Part of a small language model's weights.
Size: 14 layers, width 256, 8 heads of 64, MLP 1024 squared ReLU, vocabulary 8192, 18.9M parameters.
Architecture: RMSNorm before each block, no biases in attention or MLP, normalized queries and keys.
Training: a variant of SOAP for these matrices, 3447 steps.
Each number is 50 + 10 x the weight over its row's rms, rounded and kept within 0 to 99. Layers, rows and columns count from 0. The size before them is the row's rms in percent of the matrix's.

# layer 9 MLP down (transposed), 1024x256, rms 0.239, rows 65-92, columns 128-255
097:45 46 61 51 60 57 59 38 55 35 42 48 53 34 55 46 58 66 55 58 69 49 35 43 51 48 56 49 47 54 43 45 49 54 50 41 55 36 65 44 55 69 62 50 41 64 44 77 52 60 55 53 47 72 43 52 45 66 52 60 54 49 52 44 47 61 59 78 62 45 38 73 42 63 39 52 53 70 44 50 55 42 45 53 59 49 70 41 54 49 45 56 57 38 37 55 50 43 50 51 46 59 47 72 68 33 41 42 46 60 32 49 59 52 49 42 64 53 62 48 60 47 59 49 53 64 45 64
102:60 42 36 38 51 44 34 61 44 66 53 54 45 57 63 50 44 54 53 51 52 61 54 53 48 41 46 50 45 35 38 46 63 51 47 56 54 47 47 59 36 70 52 51 21 49 65 46 61 43 52 36 65 43 61 65 44 29 50 65 46 53 52 53 39 44 40 47 35 45 36 50 51 62 40 38 43 55 36 52 46 55 59 64 61 42 48 34 42 65 63 55 60 54 60 32 35 55 48 63 45 48 40 57 53 44 48 45 71 54 63 47 30 45 49 46 40 51 44 45 56 77 52 47 37 50 53 44
090:44 37 55 35 49 48 54 52 43 64 34 54 54 41 50 46 37 38 61 55 47 45 43 38 42 43 39 51 56 34 32 42 51 56 57 50 47 52 48 34 56 54 60 65 46 37 74 55 33 41 53 60 50 53 54 56 53 47 46 56 46 38 33 50 50 36 62 43 39 51 57 54 45 46 55 44 41 38 53 38 42 52 59 60 46 61 62 30 39 56 47 64 59 50 59 34 40 37 48 41 40 29 46 60 49 55 30 36 61 54 64 40 50 55 69 46 54 38 38 38 64 46 53 45 40 54 46 70
090:57 49 48 54 39 48 47 66 48 59 71 47 64 61 50 56 52 38 49 54 49 64 46 60 38 69 44 41 28 43 46 31 54 61 52 58 72 48 49 36 55 51 50 43 51 58 44 33 66 47 29 51 37 67 51 55 37 39 55 44 64 43 51 54 61 66 43 15 53 42 58 51 38 65 49 62 35 47 49 60 61 64 55 46 40 50 41 20 47 60 65 50 48 51 53 49 53 70 61 56 60 33 36 36 57 42 54 43 50 60 49 45 38 48 48 52 30 37 54 54 71 56 48 50 57 41 51 32
101:62 29 67 46 45 56 47 46 56 54 60 52 57 70 48 33 55 58 72 48 61 46 56 35 55 32 57 33 63 45 47 47 39 57 69 60 21 49 52 44 40 65 61 57 50 39 60 38 65 41 49 46 41 61 50 46 41 48 32 52 63 43 47 68 50 60 45 56 42 51 67 51 42 54 50 59 51 51 56 31 61 52 22 44 37 54 55 28 47 70 36 63 44 61 39 49 61 40 42 49 40 55 46 51 47 62 46 58 44 60 46 50 46 55 39 43 57 53 58 38 41 60 59 43 39 50 52 45
104:45 58 61 73 51 57 49 53 49 50 28 47 55 44 58 55 33 57 43 61 62 49 54 53 48 51 40 50 49 33 51 59 56 53 44 54 53 62 55 58 45 44 57 57 33 45 20 61 43 80 54 42 60 49 33 55 49 51 55 39 64 53 34 47 50 37 67 51 36 61 57 60 43 58 61 48 35 48 48 49 45 63 56 49 48 54 60 48 43 47 45 53 43 41 47 39 29 59 56 52 55 46 56 66 50 63 48 49 38 63 44 52 75 46 58 43 49 43 54 62 48 52 38 57 38 52 59 60
112:54 49 40 50 52 56 45 45 38 56 58 52 78 52 58 51 51 55 25 46 51 56 44 62 47 47 53 34 37 61 32 42 44 65 47 41 61 59 49 61 70 65 66 39 46 50 48 52 32 51 76 56 51 46 58 58 34 62 28 54 57 49 45 49 53 51 52 49 38 73 64 57 71 59 54 51 62 44 38 34 53 40 50 37 48 58 63 42 54 39 51 72 38 45 65 59 64 53 56 45 46 50 43 43 64 65 27 38 51 45 55 45 55 51 58 52 46 44 47 54 50 52 54 37 51 48 63 41
098:66 54 38 60 39 37 54 58 46 49 63 52 53 64 51 43 30 57 34 34 32 58 56 39 55 58 45 55 36 58 65 60 54 46 50 56 42 53 63 61 46 57 61 51 34 47 39 40 41 49 42 42 25 57 29 65 46 41 56 59 44 47 33 54 63 61 39 59 60 38 52 56 42 47 40 45 35 58 49 60 60 40 59 57 40 64 49 60 46 42 51 34 54 44 38 58 35 43 55 60 51 42 64 38 48 71 67 62 54 52 47 53 57 46 68 53 42 47 35 50 37 30 55 50 53 61 60 46
094:47 51 60 57 68 39 64 47 55 42 45 33 51 49 52 58 54 43 56 59 47 68 38 56 40 56 50 52 39 51 52 52 51 64 35 67 51 52 70 52 63 42 62 58 55 56 51 61 73 55 78 47 54 54 43 57 63 59 50 47 51 53 53 42 66 41 50 57 44 58 82 45 53 53 47 47 37 42 40 59 61 45 33 45 58 62 33 53 52 59 41 46 27 52 50 56 53 36 67 42 63 39 54 63 34 40 48 64 45 52 42 42 37 47 54 58 43 44 50 47 40 49 29 55 50 67 47 45
102:47 45 42 51 59 59 41 51 55 50 58 63 51 62 38 52 42 56 48 37 56 38 53 33 34 57 58 51 55 49 51 33 52 55 58 27 59 52 49 46 52 33 38 51 40 46 42 38 56 41 51 51 55 62 45 50 59 37 45 40 59 50 64 27 71 45 47 53 48 47 67 55 36 44 62 69 51 41 57 40 37 53 50 48 43 47 53 58 40 54 58 58 43 59 36 46 52 47 65 48 57 52 44 46 63 45 48 49 49 40 65 63 48 55 49 63 42 58 32 41 43 50 47 55 45 57 59 57
106:66 63 45 49 67 64 53 61 45 54 52 72 51 44 46 60 49 50 42 40 59 59 46 40 59 46 53 43 43 53 49 46 56 54 52 48 53 50 55 24 54 63 41 56 58 46 45 54 34 56 54 50 59 44 49 57 64 51 78 49 49 52 61 43 53 55 37 53 56 49 75 33 47 52 32 51 45 47 54 36 43 74 51 37 45 53 26 54 40 31 47 51 59 63 39 48 47 50 41 63 38 28 56 62 41 47 59 57 60 57 42 47 41 39 56 37 46 54 54 47 59 47 49 54 61 42 66 36
096:36 49 42 60 45 41 46 41 45 49 53 55 50 39 67 52 37 44 49 65 42 66 48 43 55 41 54 68 42 48 61 47 32 57 60 68 31 42 37 51 62 64 42 59 60 31 50 43 59 44 47 54 48 62 50 40 52 53 42 44 54 45 53 47 44 59 59 62 28 52 54 57 62 51 47 48 65 45 56 33 37 60 45 65 51 50 57 41 50 60 48 46 62 46 56 50 37 54 39 58 53 44 48 46 57 48 48 63 31 55 37 39 48 60 53 42 54 64 44 60 39 58 52 71 63 45 48 31
096:47 49 47 60 52 51 44 70 55 55 27 45 49 49 55 45 41 60 63 54 57 58 45 63 54 45 58 47 44 58 40 45 46 72 39 55 56 38 36 64 52 36 38 43 50 40 54 56 55 55 54 51 40 52 65 43 53 37 40 68 52 55 52 66 62 51 56 48 51 36 52 59 58 59 68 53 66 43 59 47 43 56 45 38 43 46 57 48 41 31 66 44 37 46 55 43 41 52 60 63 49 45 52 70 58 62 56 63 55 58 68 48 46 67 34 44 47 45 40 34 60 44 48 45 69 51 31 57
102:51 56 44 36 44 45 53 42 51 27 62 33 42 39 51 43 52 62 68 57 30 47 49 42 58 61 64 43 51 28 68 78 44 48 53 55 41 46 44 56 53 62 63 57 55 52 41 51 64 41 45 54 65 35 58 38 47 50 47 58 52 49 52 47 47 39 62 60 59 35 33 58 37 37 39 53 58 53 38 51 47 52 42 60 46 56 51 41 48 32 58 54 64 37 56 32 60 44 43 63 47 56 61 65 41 60 56 51 48 41 67 35 70 70 57 49 39 41 39 59 39 46 44 49 51 50 43 57
096:58 72 47 64 69 41 73 62 73 32 53 58 50 51 61 44 32 53 58 39 44 49 73 56 42 57 33 42 63 41 32 44 68 62 33 49 53 55 70 65 52 76 37 48 44 45 43 40 38 60 37 34 43 55 71 46 55 50 48 54 73 56 42 58 58 47 58 31 51 50 54 50 44 46 47 62 63 65 54 63 55 53 68 65 38 56 52 51 59 46 62 51 29 58 63 42 60 60 43 66 47 45 40 69 44 53 50 49 41 34 44 44 73 35 27 32 56 49 51 55 66 49 41 42 35 61 41 51
097:61 57 62 46 46 65 56 60 59 47 62 49 54 47 55 39 40 56 39 60 53 56 51 39 35 64 49 22 57 54 50 43 62 48 33 58 51 37 51 52 56 51 49 54 45 36 46 61 41 51 45 25 40 41 41 36 75 60 43 62 39 42 70 66 58 48 64 53 70 51 29 54 48 61 41 41 45 51 77 43 60 60 38 46 37 54 32 47 51 64 46 66 51 37 40 48 43 50 52 56 37 65 44 42 68 56 47 32 38 42 59 60 34 52 53 41 31 65 53 56 50 37 60 45 54 52 68 37
109:41 36 45 53 55 50 66 43 44 56 43 58 51 46 53 55 45 62 60 44 54 56 53 48 57 38 61 55 35 47 37 33 53 57 54 64 45 57 52 47 61 54 29 50 55 61 47 55 45 52 53 49 37 66 26 41 28 26 44 55 46 52 47 37 59 31 65 61 48 61 45 51 41 51 72 61 41 40 40 50 49 41 47 47 55 40 40 53 50 31 61 41 60 47 49 70 58 66 42 60 66 69 53 59 60 41 40 71 65 37 61 29 39 56 33 53 50 34 44 46 60 49 45 56 49 54 47 57
108:43 51 58 47 53 49 39 48 53 46 49 23 22 38 35 49 44 45 54 45 33 29 56 54 61 49 44 49 43 43 68 36 58 58 49 44 58 48 51 46 60 67 55 31 40 53 38 47 40 61 48 58 58 49 66 42 53 62 50 50 35 63 43 48 43 48 54 33 64 47 59 50 60 51 47 64 66 73 59 52 72 67 55 48 62 39 39 48 56 66 50 40 43 47 41 51 62 35 60 43 50 53 42 35 63 58 47 58 59 44 34 43 49 41 64 28 47 47 37 54 70 47 43 59 61 47 54 65
101:31 58 41 50 40 48 30 39 69 51 50 58 55 61 53 49 44 49 58 46 41 55 54 55 46 63 56 53 53 56 49 68 46 58 47 51 40 44 67 47 44 52 54 49 32 28 53 42 29 52 71 34 52 49 38 50 55 35 54 61 57 68 52 56 67 74 33 60 47 45 50 73 52 44 44 62 47 43 41 38 55 50 56 46 42 40 56 46 59 52 55 43 51 49 57 53 60 42 60 57 51 52 68 35 42 63 58 43 47 56 35 55 38 42 50 57 45 34 47 39 63 52 51 54 47 63 58 39
099:35 43 41 38 42 35 60 40 47 53 66 39 55 44 40 50 54 50 48 35 32 61 36 42 47 49 52 48 46 36 35 60 44 43 47 43 39 44 67 57 56 51 43 48 44 46 48 50 53 46 39 68 46 68 43 68 47 37 54 35 52 42 44 35 48 49 66 42 49 37 50 48 48 49 58 44 57 37 44 65 54 58 51 55 43 42 38 57 55 54 48 54 59 48 57 53 53 39 63 50 48 58 58 52 58 40 40 50 63 41 50 54 61 55 50 54 57 50 56 42 69 64 57 48 45 69 48 65
090:60 38 32 38 37 50 41 23 60 43 50 51 46 57 57 42 64 50 38 43 36 54 44 57 53 49 51 32 53 49 66 41 55 53 65 33 48 59 46 24 44 41 49 41 41 57 61 14 46 36 37 53 42 53 49 58 45 46 62 45 44 62 44 72 47 46 48 48 56 60 60 44 44 44 33 53 47 46 42 74 32 42 51 51 61 35 59 46 45 53 27 51 76 62 41 48 41 46 51 46 68 32 48 56 44 41 54 58 44 45 69 28 50 43 41 53 38 50 49 56 54 48 29 37 43 60 61 48
099:31 46 51 53 53 59 51 57 50 47 52 41 56 52 46 56 51 67 51 41 56 45 67 51 69 58 40 48 76 42 36 57 23 44 51 43 69 34 63 68 68 34 40 56 49 44 43 50 45 64 60 43 60 44 48 43 51 40 45 54 41 41 44 31 52 49 33 31 60 58 58 42 58 49 42 47 44 49 76 42 64 80 43 40 35 60 66 51 34 38 57 39 53 53 62 53 57 52 54 53 50 50 36 50 53 52 52 32 53 58 42 62 56 50 50 48 37 56 65 72 44 51 46 45 43 42 45 51
103:59 52 57 54 65 51 64 49 44 45 27 50 45 54 35 46 46 56 57 60 48 36 49 39 30 44 39 56 49 55 59 49 67 43 48 48 53 47 46 34 37 35 42 54 36 31 56 54 51 52 66 54 44 63 57 56 50 31 64 50 55 82 55 46 43 41 53 40 54 56 61 49 54 57 53 48 58 67 41 54 31 49 50 25 48 55 38 63 47 45 62 60 65 32 52 47 41 49 61 44 37 52 46 60 43 51 66 44 44 30 64 51 71 48 59 60 33 66 47 49 52 51 45 70 49 60 57 30
092:55 62 52 43 45 42 58 54 39 58 60 46 45 55 42 34 66 71 67 59 37 35 49 51 54 45 53 33 43 49 59 68 59 41 57 38 34 37 30 66 54 38 68 54 43 55 49 66 50 44 39 55 24 43 42 61 52 66 51 47 55 44 31 48 45 50 72 44 58 57 59 48 49 50 45 57 19 59 34 49 72 49 54 43 57 60 46 45 42 63 44 45 51 41 63 36 69 56 64 45 45 49 52 62 53 41 57 31 53 57 48 44 58 61 61 33 41 26 51 50 61 54 45 47 48 57 42 58
094:47 45 57 40 64 65 60 46 42 49 46 73 57 50 51 60 56 56 56 62 43 57 70 40 65 45 60 43 54 53 48 46 48 63 60 45 41 70 61 49 38 40 53 47 40 55 52 65 53 51 48 57 56 49 59 50 54 46 56 59 46 44 40 47 65 56 37 52 62 49 58 59 45 59 55 63 62 30 43 34 49 55 44 64 34 50 45 55 60 45 51 41 34 51 48 43 55 42 40 58 41 66 57 49 47 62 42 50 47 54 53 49 63 36 48 39 59 52 42 66 56 54 40 46 64 59 33 44
103:53 37 49 56 41 52 50 44 43 48 65 70 34 55 47 63 67 55 47 53 46 38 40 42 38 49 62 58 30 63 59 47 43 56 52 54 48 55 47 60 40 50 47 49 43 44 52 55 46 47 59 45 58 61 41 57 47 41 60 44 41 40 51 46 69 50 52 70 45 53 47 58 37 29 55 45 49 67 36 33 46 76 52 59 53 42 44 41 37 40 34 42 49 52 50 25 35 40 41 60 50 22 66 48 54 38 50 41 63 34 58 56 49 54 54 49 48 48 59 37 56 49 47 46 49 43 49 54
099:64 51 37 47 36 53 45 44 42 51 66 79 52 63 57 42 50 44 64 46 47 49 55 63 55 61 45 49 58 46 73 42 53 33 56 57 45 61 22 46 59 50 60 57 42 41 54 39 47 45 45 60 39 40 67 50 33 31 56 45 34 54 40 62 49 57 55 34 49 44 40 71 44 47 53 33 57 54 42 45 21 34 47 37 62 55 61 47 62 48 54 57 52 64 44 48 44 59 48 38 45 57 43 52 57 60 57 55 62 57 48 55 63 39 47 71 51 49 55 50 45 49 44 57 66 53 43 37
105:39 41 36 50 45 36 49 23 53 49 62 60 54 49 59 31 48 48 60 50 49 45 59 39 61 49 46 44 56 52 53 59 57 56 53 62 71 41 54 44 44 48 51 45 59 58 70 53 45 44 48 62 69 41 39 57 40 78 49 57 39 55 61 46 54 47 40 55 49 51 38 36 66 28 47 45 65 53 27 65 51 51 76 28 44 55 49 47 51 32 48 28 41 36 42 58 61 50 49 59 40 44 60 43 34 53 59 56 70 35 34 50 45 56 51 32 41 49 45 54 47 52 43 66 46 56 43 46
# layer 9 MLP up, 1024x256, rms 0.221, rows 66-92, columns 128-255
105:56 35 42 49 55 44 39 33 28 58 35 44 29 55 50 42 43 56 42 44 41 47 43 55 44 65 61 59 33 47 48 67 47 43 46 13 44 63 42 53 48 54 42 48 39 35 39 41 39 44 38 37 59 37 49 48 53 27 59 40 54 54 48 49 43 47 35 51 55 47 34 52 48 53 47 53 35 41 61 59 41 48 64 42 38 46 62 37 52 44 54 46 71 40 61 29 61 50 73 65 32 50 48 56 48 33 52 42 46 65 40 63 54 62 68 54 35 37 42 58 44 60 58 65 35 48 28 57
095:57 59 49 50 55 61 65 54 31 49 42 53 76 53 61 49 58 45 45 58 54 62 54 40 48 59 64 56 56 51 44 43 54 45 59 35 40 56 49 54 50 59 54 53 45 43 54 57 52 54 53 62 48 44 63 52 57 53 47 53 42 60 40 52 52 67 49 52 52 23 39 62 34 66 61 59 46 37 40 48 44 70 44 50 55 47 35 40 43 52 37 49 44 60 54 58 63 65 37 43 54 67 64 58 61 67 59 59 63 53 32 55 57 51 46 59 48 48 51 32 44 53 34 57 49 56 47 57
091:47 65 58 38 37 58 57 23 50 55 69 43 57 46 63 36 56 48 54 55 75 47 57 43 67 51 59 54 43 67 47 46 54 47 44 57 52 37 46 33 47 36 53 52 68 60 38 37 57 39 67 49 31 48 51 44 44 37 52 33 54 63 55 45 48 42 51 65 54 49 37 48 58 59 38 40 54 55 59 51 46 62 57 52 42 54 59 40 45 81 55 60 55 60 54 54 40 65 49 51 48 72 45 53 58 47 43 52 48 58 41 41 51 43 55 52 36 41 52 47 49 56 35 45 49 39 40 41
092:57 43 66 48 62 40 50 39 50 43 40 43 55 50 44 48 42 60 49 53 54 50 50 39 39 65 45 29 61 49 34 55 55 57 60 60 63 67 57 38 43 56 48 59 59 36 56 62 37 53 54 53 41 45 46 48 46 62 39 67 33 48 85 57 48 39 57 35 54 66 43 33 60 46 47 55 48 51 65 66 60 57 39 53 52 57 42 50 70 49 47 62 44 47 44 44 37 46 40 41 51 58 52 40 51 52 51 41 32 44 51 69 46 36 61 38 44 33 40 59 49 50 25 46 49 64 59 64
102:45 47 57 66 51 55 45 52 52 48 42 39 42 52 66 35 60 50 55 48 54 45 52 46 37 74 54 33 53 44 33 38 62 63 44 30 44 72 44 47 50 64 53 46 36 44 43 50 39 44 53 58 51 46 60 62 62 44 45 38 52 45 36 53 53 37 52 58 45 46 54 46 46 43 39 29 57 50 61 49 43 45 55 36 48 32 58 53 41 49 53 51 49 55 58 38 62 39 50 54 55 50 53 65 55 60 41 59 49 63 34 68 55 64 46 59 53 41 58 34 51 63 62 54 51 37 29 50
104:61 51 64 45 31 44 41 41 56 34 33 60 39 62 53 51 39 41 37 46 44 54 26 57 49 40 46 38 48 44 48 52 45 59 57 53 42 53 49 51 54 51 60 60 38 52 52 46 41 45 62 74 54 42 33 51 33 49 35 43 43 69 46 51 41 44 43 40 38 58 41 36 72 49 48 54 39 45 37 38 42 34 38 32 40 75 57 48 43 43 46 49 43 33 49 36 60 51 48 59 63 56 36 52 52 45 57 52 60 61 33 51 64 46 47 58 42 55 47 51 44 49 52 47 60 51 41 38
102:46 47 56 58 54 23 37 35 49 54 32 51 65 45 38 38 42 56 37 33 47 56 52 52 49 39 49 54 36 60 38 26 31 45 47 37 51 70 45 71 33 61 57 64 51 51 37 59 55 49 36 47 35 38 55 65 51 44 74 42 44 41 42 42 39 56 45 46 46 53 46 61 51 52 44 56 62 33 57 60 57 62 60 43 36 56 36 52 44 55 57 44 47 50 43 43 33 37 57 46 50 48 54 59 43 54 29 70 43 42 44 63 44 57 47 47 45 42 33 57 43 55 50 37 48 46 45 42
093:52 43 61 47 47 56 49 69 49 54 34 56 52 45 55 47 47 49 68 75 40 31 65 49 57 58 70 65 33 58 65 41 66 62 57 45 37 67 55 53 39 36 66 55 48 20 38 60 58 43 60 45 42 48 46 66 58 69 47 27 55 58 56 76 37 42 53 38 43 56 32 44 59 44 46 24 38 56 50 51 42 51 59 47 28 53 54 49 66 31 50 57 44 62 51 36 53 39 65 37 35 38 54 51 47 35 50 49 39 54 57 60 36 37 45 56 53 59 48 58 59 39 42 40 57 39 52 51
092:52 65 51 41 52 42 50 27 37 48 58 50 39 69 66 42 47 43 41 37 48 45 51 39 62 48 41 47 41 43 42 39 40 48 63 56 45 26 49 36 57 55 43 35 46 75 37 62 44 46 41 29 48 57 63 48 49 54 60 48 56 55 59 47 38 48 56 48 41 54 60 45 53 75 61 61 37 63 57 59 36 50 53 36 50 62 55 24 79 39 38 44 53 61 61 50 55 51 47 68 41 56 51 62 45 53 42 58 50 41 38 44 64 41 54 55 59 44 64 39 58 52 55 38 49 61 44 38
108:63 55 47 55 56 67 39 56 45 43 45 59 51 50 58 45 37 36 41 47 22 54 67 58 58 42 65 43 27 58 56 46 56 61 63 42 58 70 63 42 39 44 36 62 47 40 51 62 44 44 53 51 25 39 55 65 56 37 67 41 52 62 50 50 51 40 46 34 40 57 54 48 42 43 36 51 35 35 64 45 41 51 36 43 69 44 57 41 46 47 64 53 57 55 39 44 65 45 44 45 54 37 63 59 49 45 54 57 62 56 61 60 54 48 53 62 50 54 56 53 56 50 50 60 38 35 60 57
088:32 50 59 52 43 41 48 73 62 34 44 51 38 43 63 49 45 71 59 54 58 63 56 66 56 58 55 49 49 67 56 52 45 48 46 61 52 55 69 62 52 50 43 54 43 54 47 56 53 46 53 46 47 52 52 39 47 54 46 43 55 41 59 68 69 22 29 40 42 34 55 49 60 52 48 29 50 45 44 47 51 35 72 59 52 43 38 44 41 35 40 52 46 46 50 52 40 55 35 57 46 50 32 65 49 44 53 46 49 51 60 47 35 60 56 45 64 53 45 33 68 59 53 55 71 46 37 54
094:45 39 52 50 39 51 46 45 53 46 31 46 33 44 53 41 46 38 42 42 53 52 58 41 65 54 53 61 52 53 52 36 53 53 57 66 50 54 52 41 31 43 57 57 74 71 48 55 39 42 61 44 39 48 59 54 68 51 59 41 45 47 52 45 64 58 47 49 64 67 44 49 45 52 54 37 56 54 57 57 58 38 67 38 45 43 43 56 53 54 57 61 63 67 62 58 43 58 74 54 46 43 39 32 44 51 45 45 42 55 43 40 48 42 57 47 50 37 59 56 47 38 51 62 60 58 49 58
095:48 46 60 47 54 36 41 45 43 58 45 55 64 64 42 68 46 46 59 49 43 69 29 49 63 47 62 39 46 36 50 36 49 42 50 67 45 41 61 58 35 60 59 54 57 37 48 39 46 46 50 45 44 47 46 40 42 40 59 47 53 74 32 30 45 46 53 46 62 54 54 54 61 31 49 41 41 54 60 47 37 38 42 37 39 64 61 35 45 45 67 52 67 55 37 39 39 47 66 45 61 40 57 81 40 51 47 51 61 52 66 72 50 42 67 68 57 61 47 49 41 41 38 66 62 59 56 32
094:49 35 59 69 44 52 32 62 52 54 42 61 58 72 37 48 42 36 57 53 42 50 48 48 44 57 54 60 49 45 51 47 70 30 44 31 54 26 40 41 43 41 48 54 56 70 56 50 54 65 60 45 46 39 28 50 41 54 64 45 57 63 48 43 47 52 37 52 33 52 38 49 54 43 58 50 59 51 51 49 46 64 51 50 45 56 54 46 35 55 58 47 53 37 41 53 35 54 43 50 40 55 41 55 54 38 49 28 55 67 61 51 59 57 43 53 51 67 30 46 39 36 64 57 49 30 39 49
094:48 42 63 42 56 42 44 51 50 44 43 47 51 58 69 39 40 66 41 46 42 50 39 57 34 38 65 46 53 64 67 43 43 26 42 43 51 48 61 41 52 23 65 30 36 42 46 41 57 28 44 54 40 36 50 64 64 41 48 56 39 57 49 42 60 36 58 64 48 35 48 37 48 36 58 47 37 49 48 44 31 55 51 46 49 57 46 68 43 67 58 49 42 53 37 47 53 41 32 56 52 40 56 40 50 42 54 42 52 48 42 51 57 61 49 42 55 63 64 55 55 64 32 52 43 37 46 34
114:53 41 37 56 49 51 44 36 49 56 55 49 51 51 58 42 30 54 41 35 44 49 46 60 33 50 55 61 52 46 58 64 40 50 65 48 56 42 60 33 35 36 34 51 50 45 42 62 50 37 34 67 50 42 39 41 51 41 47 32 52 48 63 39 66 32 49 44 66 57 46 42 56 48 55 48 54 86 40 72 58 61 43 49 36 64 58 42 49 45 30 53 51 68 64 32 52 48 60 51 48 59 73 45 52 58 50 77 46 44 64 42 70 41 46 53 52 40 69 64 61 59 42 47 54 51 36 56
107:60 28 45 50 29 56 58 56 51 29 63 59 39 66 32 56 50 52 78 40 49 32 40 41 49 60 31 39 54 51 57 63 46 58 53 60 52 53 43 50 43 54 43 40 25 53 54 44 35 43 42 54 55 39 56 38 41 66 65 63 51 49 52 58 34 25 59 44 70 53 56 34 55 47 43 41 51 59 58 30 41 43 49 55 63 56 41 43 53 63 51 31 49 57 40 40 45 21 45 35 59 57 53 47 54 45 57 65 40 58 59 57 56 56 45 60 46 39 58 52 39 50 65 30 45 50 38 55
100:40 47 38 72 39 39 45 64 56 53 49 49 47 58 35 46 37 32 50 35 56 39 59 57 54 49 70 39 42 57 70 54 44 57 82 37 42 46 40 52 63 39 47 51 44 27 64 40 32 55 40 57 48 57 40 53 47 47 57 40 52 54 29 49 21 34 39 46 57 57 39 55 58 58 47 40 43 48 34 55 49 44 65 47 33 61 54 43 40 60 58 74 65 59 58 57 38 53 39 38 43 62 67 47 31 39 43 63 38 59 45 48 54 54 41 59 55 42 41 45 50 49 60 43 47 57 48 59
107:56 22 57 55 64 68 43 53 46 45 53 49 39 39 42 54 44 60 60 46 46 62 49 47 40 45 48 61 49 40 66 52 44 42 52 54 40 44 49 50 32 55 47 46 45 63 71 39 46 55 51 55 37 45 40 49 57 48 70 45 53 37 66 42 27 51 51 33 62 44 39 52 51 56 55 57 63 52 57 66 38 62 39 33 60 80 59 55 38 63 37 66 43 41 55 66 46 44 57 64 61 56 50 46 49 53 49 49 49 45 62 43 49 44 55 38 61 42 48 57 61 33 69 46 45 51 60 61
102:70 42 51 55 37 40 63 44 30 59 44 46 38 62 40 63 45 62 52 59 46 38 70 68 53 65 46 51 48 48 45 38 59 38 62 34 60 33 53 37 34 56 41 51 60 38 43 63 65 36 58 61 61 51 57 41 41 36 39 50 57 47 48 62 25 53 35 34 55 64 51 64 41 43 50 49 43 47 71 53 52 53 35 71 51 61 34 60 41 41 57 47 39 64 40 53 52 43 44 47 49 71 71 43 48 34 51 66 48 53 57 60 49 48 54 52 62 49 59 42 50 35 47 55 48 37 36 38
098:39 28 51 43 37 41 46 55 54 34 33 43 47 43 51 54 49 56 44 52 64 42 68 46 43 45 60 57 54 51 27 71 34 50 57 56 36 48 55 44 39 46 32 58 53 55 55 48 48 53 53 38 42 46 37 40 31 53 34 35 52 51 37 60 35 46 54 33 43 47 51 36 51 45 52 51 45 45 64 45 52 46 53 45 54 60 57 61 40 44 54 61 52 63 52 41 46 42 59 49 48 32 59 60 32 53 46 31 50 58 41 39 54 54 48 62 55 58 48 48 40 52 47 55 69 49 57 54
095:58 52 46 57 43 55 50 51 50 50 45 45 32 50 59 49 60 45 38 42 44 45 46 40 44 42 31 22 52 39 33 51 29 71 50 49 23 63 36 41 62 47 36 56 40 45 53 38 51 49 45 55 49 33 43 58 27 30 49 47 52 47 56 54 54 44 53 40 41 58 52 42 43 51 39 51 44 55 55 47 48 61 50 66 53 44 32 60 35 45 62 49 39 55 45 46 31 44 46 48 44 46 49 56 58 37 51 62 57 50 50 30 55 47 53 47 43 44 60 54 72 55 54 39 63 49 59 53
092:53 41 59 48 67 60 53 50 55 40 60 59 47 55 53 61 63 40 70 51 76 48 50 55 49 42 45 52 42 44 54 40 40 58 30 48 62 62 68 56 43 51 42 64 41 54 51 49 58 50 54 46 65 56 66 54 34 33 47 62 44 46 50 53 69 46 56 42 39 44 49 64 43 49 44 58 57 56 78 54 42 57 53 56 58 42 44 55 34 44 28 60 17 65 76 43 44 59 69 59 50 43 41 44 51 36 54 43 50 47 47 35 53 58 38 59 40 62 43 40 35 53 58 56 44 37 53 55
089:60 45 62 53 32 55 53 49 53 64 37 45 59 54 58 44 73 57 57 61 50 63 55 38 55 39 41 48 59 53 42 46 29 38 53 55 52 46 44 61 52 34 59 37 59 53 62 46 65 46 67 75 70 37 32 47 51 36 54 50 59 61 47 50 59 48 54 55 42 49 55 45 51 45 64 39 55 34 59 51 53 60 52 43 52 43 40 39 49 44 39 46 40 43 47 51 53 39 46 57 50 53 64 49 47 57 46 53 60 48 52 53 51 53 56 56 52 43 56 49 61 53 34 68 45 43 84 49
097:58 42 43 47 69 47 40 51 52 52 50 47 50 48 53 51 36 34 33 34 52 47 64 62 40 64 41 52 52 70 54 53 48 60 59 55 45 49 44 44 27 47 37 51 62 58 44 48 46 49 53 53 63 37 57 39 43 52 47 49 44 62 41 45 42 37 44 47 56 69 44 65 59 57 48 61 42 59 57 55 56 54 54 67 69 34 54 42 51 46 37 73 47 33 61 58 38 44 50 48 39 46 54 53 49 28 45 42 68 43 39 61 71 54 51 62 45 40 53 61 55 49 48 73 41 50 57 50
102:50 44 47 45 48 49 50 29 59 47 33 58 47 53 32 51 74 38 44 45 65 61 40 39 42 61 46 44 53 37 47 52 38 54 52 64 42 40 52 48 43 48 46 59 53 42 58 56 53 38 65 44 59 41 50 54 56 52 54 60 44 37 69 53 38 50 51 58 58 68 43 62 42 41 44 69 53 30 41 44 66 54 55 69 70 57 62 61 66 56 56 62 51 70 53 41 58 55 59 34 49 58 55 55 33 52 63 56 54 50 28 51 56 50 39 57 38 50 50 31 51 38 47 52 49 34 53 31
107:51 60 50 60 53 48 40 51 44 64 45 54 54 46 46 39 56 54 44 39 37 52 45 46 52 42 50 54 51 48 52 68 57 58 55 60 40 62 40 58 56 40 61 53 53 60 44 42 42 46 26 52 54 49 47 31 42 50 47 47 44 52 48 49 56 72 64 47 32 80 54 25 57 43 67 46 52 48 37 49 36 61 50 36 52 56 59 49 50 42 49 41 61 58 57 50 55 41 48 63 32 57 64 52 36 29 60 46 56 50 68 55 50 56 44 59 60 45 54 46 71 31 55 56 36 51 58 42